config.toml
parallel_block = true
init_std_down = 0.0
warmup_steps = 200
Each number is 500 + 25 x the weight over its row's rms, rounded and kept within 0 to 999. Layers, rows and columns count from 0. Numbers have three digits each. The size before them is the row's rms in percent of the matrix's.

# up: layer 3 MLP up, 576x192, rms 0.181, rows 146-177, columns 96-191
# down: layer 3 MLP down (transposed), 576x192, rms 0.174, rows 146-177, columns 96-191
up146 099:489548486497527477495490504460496567541503532518502505489504491470482469496519491508546524524536505486450493510519500485550436481523500473507506512504484507522538502488458466489510541483513498506488497518540509532508509470483504519479512509535525505486549488479447532475494530503514453483
down146 105:477505488559480494457525488480498517520494481522509537514502491488503486494481516501498491496521485482448485486465492489491464481512515525500501494495498475454499516537490550512503466505473517544507506516533495473477519501452507466487526513502483531506504508571515522537494477501508481506
up147 090:464496523481502446524467531533512479542470457525537471475538507489517514507535493527509495461510507486485478481502488503504531491513491468511509505477558536518520480487433475522479491490493520524506494517524494497461554511492474530508538512472484533493485517511508529487500491501499520485
down147 094:458474508464513480467454494484509472487489470509493534512468515545524485452481532518499542543487524499473492509497515491468484482480519457506492498450494522499494537536518476550498503556502496516481477512481536477483500528519486474490461550528510490534490524510569477496466478502522447508
up148 108:463565473476447509492501511471455490495514554523506486500495505506507486524522483485476557482539522541583486525532423486520499513509493497520480481481497549469552457547533449501510506447502520499549490523511518469504517504509467463491494491511507518501482518503478473499503441488531507490
down148 107:488518495480498488501498544516528504493518498501482467512503489515475500529464462564503478478517509541552466496472519480467505480548497509500470505524489519495521545524458489464492487483504499494503517443510523532505471437452534478457493545476567518469530546523476485490509495461489517490
up149 092:542513486462487516512469511488499483520491485490478501496485498503482498538497502482484488531465454518478522527508474466534518522507466526515491530537501428509488519538535478499501482513473474510498533503507568462533500480452509460523495527484516491464501489515475454538466497476504492525
down149 093:471502506447503531445489523457489469521538520520519495497489468490540519504497517493521506507518529540524479469447480521493519479483516514510512500525452492513489457526524474534536480506512514526491489466509529508528499522492484508485500488535503523482522530473504538546535472543518471519
up150 098:495512526453514544493496499498494530479518542502512504473474500506490496503444489505508515433463474461492475506504495471492509507468528460486491537512509525510530522496483470522521527505486479464481502495475521456528500521496508523533459504467492490495503511483533448527487492477501511485
down150 102:509494520495482522483501495518519494523523528487509484510478491550493532520506482497443485478539490455479514499480489475495454507497542516441484486481477536513474485538468548510502533501494518528488477452474480455481491530475521504419487502522515509545495446479500483518542491488557482541
up151 104:517510518531454497464484496527527537489531536474512515484508485500531571517538496450477518475515528545502479483489489476553516514466488486492490522462518507493471485471496479505460545485542536470482520522500478510486534491495489542512529458519532500535499528503489516512499496519463511475
down151 106:497548491489449499506455463504471495493503520530477484505498461488494507506523470482495465501505477526539454501420533499490470496538519522498512459522494526499512535515468505481487516526487470451481480447536481517529499491518476488491476496487495475490489470497529475495446542476538483531
up152 091:510500512472548514468493499514531510489484462479527514465480495499499498464483519497470495506504498513513478531482480502487494517486466499545493510533495510504513529517549502531458498503468496536508486510472483530446527513498515490525526487527511519481505512485515479465498479496523515492
down152 095:520477474468508482520540523482509449496547496495496468525491478522562506536494536542459522496552499507476525506528541500465498496482499523505501524476471468486528455522546503501521497488476476488521494495476576488473472495491497493465521488506485477522485472487471523544523545470498526502
up153 098:489473466474459489495507565542546506500492445543506513499497498512525526493463514479550500511499490467516496482512484500532483555542452501520497479546512512521499476458500463490504466474486559529508497462509499498510504490494457459455488523480498487486514457494535486513522483471496511496
down153 093:498516489497486508528535510516473539486522503523508515482473482527499493500507504516499480467506478470487501476441486527495516502492478530497484520527534540432509504517521477485525459448480514550533530560483549508462536509532501490522495550505551500490493538490468543490500491496520518469
up154 094:554468500492511506462495450503512476473483527530519513510542540521525509491500514515502494479529525516523485489480495563480470500500480489538518479509468490521480484543524495552494497551466463504494467486512524480489540407534508526510480500504508520485483505508518482524495520504450509484
down154 090:466490438483501510537497547532525469536514494524533526505537508448497499507478512546510520513442473511532505513481567523442489518484509542520518485506544523491538480493504468461479462449512519484476479512481463477473452475517480501479498534523550517483465506493521466540490490506539472493
up155 086:490544488503472557517505502521514508508457485526520527513518515500466489497505511504477442534502477508492548521470488488480490513534515478510454488486523492469516490539517504492569499502538465488539434475499491485513501483478478505489486502539486503456497485538501518492457508508526506505
down155 096:521466518503494464497518480554499508484524502546498477495518467477441508497497481507462505530512495501502497520522484467520513528520489471479509487523494484463489420477483499477448515517515484450444471472494499514521492479511540468535523510502494506493523516504518524512514444478549496507
up156 102:465504490485466502461496510490552531538516500559479526493472463497553498523519506509489470536494524483510498508496465486487545502496492479497501506484456511500500498567546533524520476508523485455512510552515481481465564490544492460481535505459510508494541527489541496486535520440514509497
down156 106:536474512486466504506502549516535494547513524548511504525439483495467494455488518500492481518467514494508479567512474512509451496491496509525492488484448502462491526513492509535498465516480528459477503493501466495505510530501480488520484554502472472545524496512482543491488498491497486498
up157 088:511504516480522468480507504477505515523508454490488519519475529496445498516538519516521500512450520573477521460470506512511454521506513518538477524504495492515475517501471485489500458486530451513508518492490555499495490491471506476517482484490492531506443449477508496561478519507464433500
down157 088:469526481496404487490466507489548492445514490505469521512508454528513542475530499468474484465508467492500460496495498506513476514508510519525547524459502471468502466490531472512488491456484538508454533501472545540511491522537503480524511509545512507465516464487482499492505504504519534524
up158 097:522501490496483480536487499498491528508470496449499499477498498499493491533527483479518470504520470519469522460501516508557493555498513513574501466511503501526508505508520463527530508502530475570512497477508515510470476502492479537561488470521484469500510505479479505500513482510499479515
down158 102:540473525514495491490511476476497522513516507490492481541491480463503498559506524484492504480541513508538490517489508486487511513471539530535514530484478510481484455532537490496536488525518476500537484540533508458504500537481480437524462471455492503505490518489497501544475518507522471481
up159 086:473434467478489498467490499480527470481486508486495482505519496456527485520492480524503539521462523501513483512466462482469467509497544522507529499541481521519484555482497489528495514517515516564508544475507502473430509508529478521457509503522479530498544524484504506495511482520512537491
down159 100:524484514511523520507497513524477536472557471505471450458496576551474449502509463501464497502538488499496499499472482505491501485519508501540489481485474482548495523493546479465514527499514481492518501527454513474485480560548492539507522503508457477497514485500497499532550484527503423491
up160 097:487484497529474501496484484474508487539500545465483541454503482493501557486507545519466541480513512498526488497503504563513511461501521478486492479508521481501513508518430469509523493475482502508529510520489497532444442518504506517481478487535491533472467526494517483489472529504462558520
down160 093:503460523486504440506480546500476558504556490518510523480465468516503479537493497467509523467478519536460524459517489513465469477524504517478500557478515499485496497463525505548480487529522495503515515474532507456478546487516495514535466501494494489462424493519467484522517509488494531503
up161 102:541510490509497562524481494468488493532518499496484510506507516479543500539523527502495499498501499478463456494473497506512500508525548527535502510508539482503506531475500500493570493456474506519536453510492530505511513511487473483475514539472508515505473531520510463482434538488519516478
down161 101:498480486512514470492447547493489506482540491565506478510501484539503500515506510478510482490478505504484475527487541473493521525481478511504457495541522516500457517468448549546488532500477500524537502502508504538548490530520463471450494535452531486482478493522495470455499511508485506496
up162 090:494495498478497499495527498496464445482566572481530499527505496462513503490508521490478482518435475491490497485500481491510517526492460511499478520471471464523477489498500401531532497501480535516493520553486468468446463469470515498510494518541509496496449478537490444485546484480491489473
down162 090:494502489502514459500504510488537547496474544495439482526452515490516517496544504524532483481504522516498511514498488535516525524511440474527489477525485506491524478513512483484521454535525499518540497520533547530523480505503471502480489499516465541512513468439502535522509513526490536495
up163 100:490499471521535488472502545515534492529468498510486529519505488469473472494491501523474509491471579501474537473503487523507513490522548478547491532468496486542478509496483504539507486493504528528522488500520517486494506495440478505532527501525515479526508519481518486527499485495473502527
down163 100:520478493497477447496512523508471518526473492481503503481532556532515484501469520477462454465503488459553474513496502511464533537502470478482479522526489527476456469503509498490528478505518529487493482549525561509520513462516514466473455511518452518490507518539502495513492521544480510514
up164 099:495524511506512486501557523476497436468537501524446489514499513482563530478523464501479487524488497481491525491507488524492524520487500455520501517509521490494497447474508522502488504483524474526557499507508521471490512502481509483472434455488535542491515480494500504544512523513484530463
down164 110:531530515526489509504585510523492517524506481524492457493512501486556492479512487483495482519479523482510505494469481484485478515510521476502495480510485483525468452507464507506462505436515523483543538482482568498490525510553500523501488486523508487454472518491499510506534497473493559479
up165 102:477497490497526510469523525515499454537498503473480492513501472465547500464523512485493478511505532485473500489522487476466521498487476484505490502527485471516495472514473498510486514533481510515522479468510589514498513492474466507487522496500507489457459454518484467502479501477523566466
down165 090:546492493480542496524550518517505476533533468527526512526495470463520556511486523507518505503469501480500567495508506481542484477469546484495491547500510474467527456497503468491505535454511472478525513535498594482496527503531505481495507523526509531494528535541470509519479513513526503496
up166 106:525501491503477497486494467484489546489533499509507482501472486485502453539476461498491502539531488535481504546482493485484456544499505451498494472484529542490512490504507529508454499461516478493500502508478478525485505493465521457511493496523459498491492500540441474444469513452522498512
down166 100:516483519560482498515500461506503485476485469457487531528558505489498546464528472514492492493492441498523538577460488524469507538447478512537481501466520469489436448498498497481487497527487497539501459523536546480457526504469510499474538506508533490534478522480500502473528480493506489480
up167 101:498469453495475521542504526513520516516528497515535475486462472538459463427513485516515456443487468505481526489499447507488493499536509494520526497524465515516540511449512495490498534465510497497495511522509475524505505473488507489511476498510500488480502450484546516466469527505515520509
down167 099:472506459477460507515494550516509495526527472501521525479495484486501524518473479472450523529515524498492491492473517520511490499533530504503469518522470468481526469498503487499519512552475509488464523522486506506485536490508533532449509490495477490484453484521462508442534536516508526471
up168 099:555497450536505510521462523530483515495463449535503512509535527503507489495471487494509488535506518525489491497519480477477484511486503464507491500534509490481472491508510508500515482473529477517512494502520509493488528507484531516544528484512490506555511517478451534512526510505467497480
down168 097:517484485512465506490509474526491503506484526492538499486477520502486484481490504495502493523468480475550523505476516443492533489454568510504510458502488515482559496485495466464524498447477470518476552507466475508478514520468511509504482501518508489489532492496497500532497526495534549511
up169 101:509522490501486520512484469468530455454474483494516491475466510444504465471475474531486494527465534471451542501505518477458475489505484482508500503517510506558462459514474530512499491479521491529497510514490524491495484514495486509521482477487490456494533489468461551505542506519538416515
down169 096:463489466505513495492489483535500473519524518485473516527506542488475513478509509454511509481514466485560461536485524502534536459506519534534532458491498494487511479526484482479494484483509510488537480523505473502516495472500452520490533518478495500560553496537535537489480490458539452485
up170 098:504536505487494468539544507481497518506500475445491487534493464457497464538529539499485509497495497482500475479473502457494489502490543512502514482493526460531478525487521491520494513511481480498477551465535500499482493479464511482505529529472514466507448466514522529479484472507484481495
down170 098:435465544508447478497519477489501486495522533546505512478472500506515515496532528503487502522499509511475479480502492545485489475487495517498510492548504493508485547498548526474478483515509492510507516526517453482497491491520486520474498500542515468516493487541481528484508522560475566483
up171 110:507457460467506528479506485495501519491494475533509459472501502529496506486461476506517474512526506504486486508513487494527523528541530466495506508485486486556495479539478494480503532506460489536499503541547469489480541531465530457483514507517496492472477519451495526524470457496508491463
down171 104:491463480469557432479525480491490533468507508520539489496473506464529481531513483496496505500505527495513471504474495503477517476483449501501480516514489470488498500464508528475493517448471505494494506499474479505503491451517485471483506516470530534508501517523525483493530489503510512500
up172 096:481513438443498516490492489471470549466524504473499508502529420534504490491528503503519512465473450552464496464489520508514436534458515490474481510544494514475511492552496495493499532452522458492497538469481505514499481528494532480531495519508487508524522492481464493478523469489482494481
down172 096:538499477528462545517484500485508451486479466507483571476436549499489510507487507511523500477536546493531487509527518491452477494513537519511501512543514470453493529503494475497521500522528474460464471487529513462500565487476494498501513534503480538500494506513536469491473496517494525505
up173 098:498477506525526523528494513464546515526499484519465500491548472475534507480487463471519500502524496506465444509499476511492475524541467491499473520491517483497489515513520477487545479487508540522453547529516470499503463520521550502508488507543509523424465475501497535506536477504498501487
down173 109:485503512502507506482498497456513547505520515515512492439527497498513500444483531472516509507553522494520509493516538515520497539549508512509533499520546500432471537462511462493518482493467528523554493492455468455478484493495502534480514523529475482472454526481506537452517498499510492488
up174 092:494531439513533440535525536469479445528478493486543443499480521493538459504501498462505476489482495484470490483503481510475521486498501476508462484478546523493511474545487498502509509518455453486523506487475479505456511498447465522486492511470534502496471472567493528507505481518507535488
down174 092:552509486501509496495487511483497509483542540497486494486492490490495483497514496466508505516489459522500469524472498511505495495512445478496476501516483524469486495487470501522517557437482525426491514525465473492523532500500461495526521542508531482503510520511478477495496534496530490453
up175 098:506545504509513512466470473528481493499492510571474448515489463509533483504474505522480523485474479516496500519491508524504521466546470501509500516543529510577478498564526505511482472504462525496501474473488493498465557524515529470514475486500516541519501487517472493463541493486514484450
down175 099:503498497473506501510493466504507481495464508498481479488503470484495508491501502504536508497525476496499493524483497476519518437496478473499551504526496526531498504537550470508477481518497527452531486477496533525484509472518553492509471426516515561485476505489439494533451497482528508466
up176 103:538463480512501530473506481527499525523475513507447514510548520512473460544495476510468477474535557492531496520531474510485503517510469490526507500560519484512523474457519521484509486479467498481501539502505512545511509523470523542533520525489455493479481484494527499455484554510508503505
down176 103:494500511545503468497526482464473494500532502491463511537525505476488488549488448470500482521475502491546472513477499504465474504490473525518461498520485458478486502505495520505514470497474451503476478506531513512497475487521485461528519472479487486506500524472483489456518500470473486483
up177 097:514507487462501500522517469497493551523512506482516497530523484488542500486479522506478508515522512505498491495436510527535532533474534486519466496479515465505470535499563529497526458525543541487465518525550477535450506497498481465488493508521496496477460447506490532467508462530510485492
down177 103:564513513465508548551540518505525519453515508500523480488511486511482448506511528470506481481481530501500493488484508556545524525528530507520502498521487505484462508484534522511500469511494485490495522520510472508436487459528495531514501481513484451490513478479477476490535503438467500473